{"n_layer": 22, "activation": "swiglu", "parallel_block": false, "init_std_qkv": 0.0312, "init_std_up": 0.0312, "init_std_down": 0.00284, "lr_head": 0.0137, "grad_clip": 1.0, "decay_fraction": 0.74, "final_lr_fraction": 0.0, "train_tokens": 1024000000, "steps": 3907}
Each number is 500 + 50 x the weight over its row's rms, rounded and kept within 0 to 999. Layers, rows and columns count from 0. Numbers have three digits each. The size before them is the row's rms in percent of the matrix's.

# layer 19 MLP gate, 704x256, rms 0.111, rows 421-435, columns 0-63
109:536560514471564495484504505539595533591553445508588470472456585455487579476441441500425468556506422556501529502462485540526551500521483515477498439514495552505432551539561522424491502572452528
104:589461443465452494542520497539478447502383502520476528497483553541516481571529580605486520569438486513468495491600546558546512439551519520489484516523521497457584447564451405581518487498519593
093:538432468559480479401505454549530481425436464566409527605520515467434507470506484476549479500551558533489511450464454522533481526480545515533490535546634573476563512385425638518445471518508502
102:580474441514500575519499495473431556497533481518346529487488464546549438556466434507458462479592501547535512560505440407541437415472439468530502457478413519430564491523571450415394455499522416
098:526488531476567494569527510554426455484584467426470503521427441435581577521505506541479465464548463478495578588541503499433518449548648541456514497511524508493421522485484458405594547466467514
091:609528504463473411502473467496589441508565482476516468433584470494422545508452426486582527544495506539417464463450541443529468391452527600582486493585439524475590496403527361464448464510526484
096:528573551485410510525632481489493554576494542442477555502623488520373578455597508551451550488574573504449477436494431498537372432480462483472465567482471485642570561432502533523492515500500543
099:599518574462557464436491452493614476444559407496546510448487480470509544471532458505533448411447487496616471424479419518468565486498449488418502483506486519511516535510620503466549474425499555
095:491552479529565525499463471561480474512570520497491455558589510470441473464471537506507534473506511459428570462548474514565491495490480480564538481489517468573567447504562490523464570542537564
096:540508468469543483379442505528457463508504552419548464515528487413499520595501525453478577475530447454524436566492504615470531586444480454492455421508451444482536436506401470491375524451507538
116:489548497402503520556500568508531513533558487473445511476492396527536552431557490377524445494622515500543500494539581432489564480558606553530462488553499508532456411491509470533461564582600593
106:510526444455564469537529512435442524483524516549521519454504569514496556389481510630517601454474525475584524419510537464446471421468478530400547371503414516382539553450490505461570477481493506
100:516445533433530507497518469491464477459436525513500551432529520618457515484511466396551460548510515516459509574492496401494540438463575457459484465459555495531520470579448404517492580393502533
108:550427502502528652520456497444461484468424476540512489520567538508469518602504501537476501550525514516478494513578514555623478550445492584554566558548433518455414517525544533550534565583528531
103:508498555534452481445504557498527523532403486571407548575457437472516517463605563466505500565497358551480469437498471534568518456554513484535454479456554537507494573565466483430427502557458529
# layer 19 MLP up, 704x256, rms 0.118, rows 421-434, columns 0-63
111:568554596478529559469510539491520545572486478459507536599506518501435649544454452467510507515443481487521423591586505423449547432588509434475536473547466496544544391418561542412506526502547494
098:470511596516588520525468408421577496483493617379489680463471496569417450471436352440457519503528514474418546425403490579506474560612521526437477502453555548460479476514528438524504464523493538
101:537568574446528473576439533485444511583529508501579442419482598512431423544481464551426574395506628535526544522584444457449433477619522503419437423594463513555554496468517449470504484482516466
095:455446510557367608534533469524596515478476563484557492477445438551491556492504507549515452511518618563520510488548467609566493469507531429517454569544540517525478537395530576445500497508522418
098:514525555448498611471505475431491461466559450500544499528509473456545517570483418589437560446539524456533529566425565482506446608511576495498503522556354577566495492469447426471434472451433552
091:443504390549619520528440482522553505447563536443465500496537442493540467525515469400569514490529508491607416568419561422494472456443519457492497438463509452452483494478457550546516484466527538
097:498558483526438514480466488475500495426486535555508534477514462499508560573473604458527507511544568583497508554533506529483504510597604425545496460523469398395485456458481521499561540544509545
098:495543533451441597471493511534489489512471514489458454464549556459467532560536455535446508513414478609419571544534499462484413474559422521509491424448506493469594450420534416352482470451554532
104:443514456448563516585502526505530508531518472470530487599550426507548505420527540540522363440547423504531472364391468434589514506455505537524494499476507410490502507429596459523422463409438445
100:537465533521553529449401545487551482440533466467516547531525569440476473414527532609482598478514563540512438522459529513584508479420439533463476458550424491525518518451513589466508498394555443
109:444459460436540521450478470587538461444507512525562552495477580532633414545426499539467344527528473513575452518489491483451430514424475475459497510498516551510482534456470530510564382522466492
102:493453533567538395480498544462461553516517549458524483480559484550543440443540403573488525500464486535486512487462477463420444513534513554469461434442592656438466553481455580491467578515465493
100:536513607618533543500552611559504489440623508565466498440438475492536587477437491473483391484466521478524522496525507326472581476580494436541546517434517474570570569489472485454411450392547481
100:446525446417425512543450395423512498542437471589427491444430403484479536494554607547518456508535525563478430547474461526444500555487436488449502496585532528486483476442389471486528543503579519
# layer 19 MLP down (transposed), 704x256, rms 0.115, rows 421-434, columns 0-63
080:488504481567461559495532515561558509483582487529481528435444474519431484432504503563557563538537517481498531575421553441443486556548505550470477406559422492418518598512651483483453516545564479
101:539581474486525473588543524475489479448506578534417525485595546394571493488421475529479509442392469500547399615553538537555588481420532468564456468480496443510498477438473539401522506532542638
100:490448492452511526504474468517446556343415408546525444410464541478535567440561521527502445478494455493432583483463505470575501471524518543581555531591462509506528501586494458559429569497564520
089:607553510534510538499541507443635541533501515507469464489473365493526477420544494526582517457491431581435562492440505462426550487521483518461478441529547518426503632546466511518576591461559462
100:540434508480517542551534510497592558494411440470466536451508551430558472532639562477461487484511465514448431567526493426532486479495544531509518468565479524476524501510566359501516547431519373
093:509524609509559485540594520484488496510519506480566589483477510486417511478523422593522391515458567635564498512583459493480495525544528527541473423521498422477582575448493489389441449515543432
100:465476465536476471601560510538534473446538556566558575511480478490438508448510508538455597523479470482498654510495491463453489524420455526592484531486506485547539455419508449534437500466512398
100:463412500474451582419547390502550368434489514476525523539512518490598530476489542498474543451506496471488552518499493468643448497527481613493486560536446515444529437479449415480517569518567553
097:558549424503541488520514536513535456471550521510432477475398515507497524406460455420452530505508415571499576529480533567490517496517485490498464517544380431432452594507477446595475528606444584
098:498380537402500510622531544516547508522502504485507445557554531494475585435545501480565426455478489469427437443500572427603452425578533549501548483485467589517520494528471629531516514563467587
084:604534599520507479509516536480413459566392488523439487600448538513395547531486467507480546508352480471449461489457535590480518469481464493496529511401513549497507622415559444493554465492417466
101:547504536538561476629598528542562467433461517361553483433458582467499530598504544481558516509498559441502492561522480561493478531600539563488517427589422474542470442513470403548511436439484439
103:501482421522545524493471403555396535439521413485558522410483558480531524568595453442516494502610524532579445473493494591502459518529474508484407475449463547540471505499417473632458471486515524
098:437565560526450537469478436530410519476554519476548439418484605463439447407557476572350387583531540492461450505487475519448503496490512599511451466489458454479523565434439487503474525529504490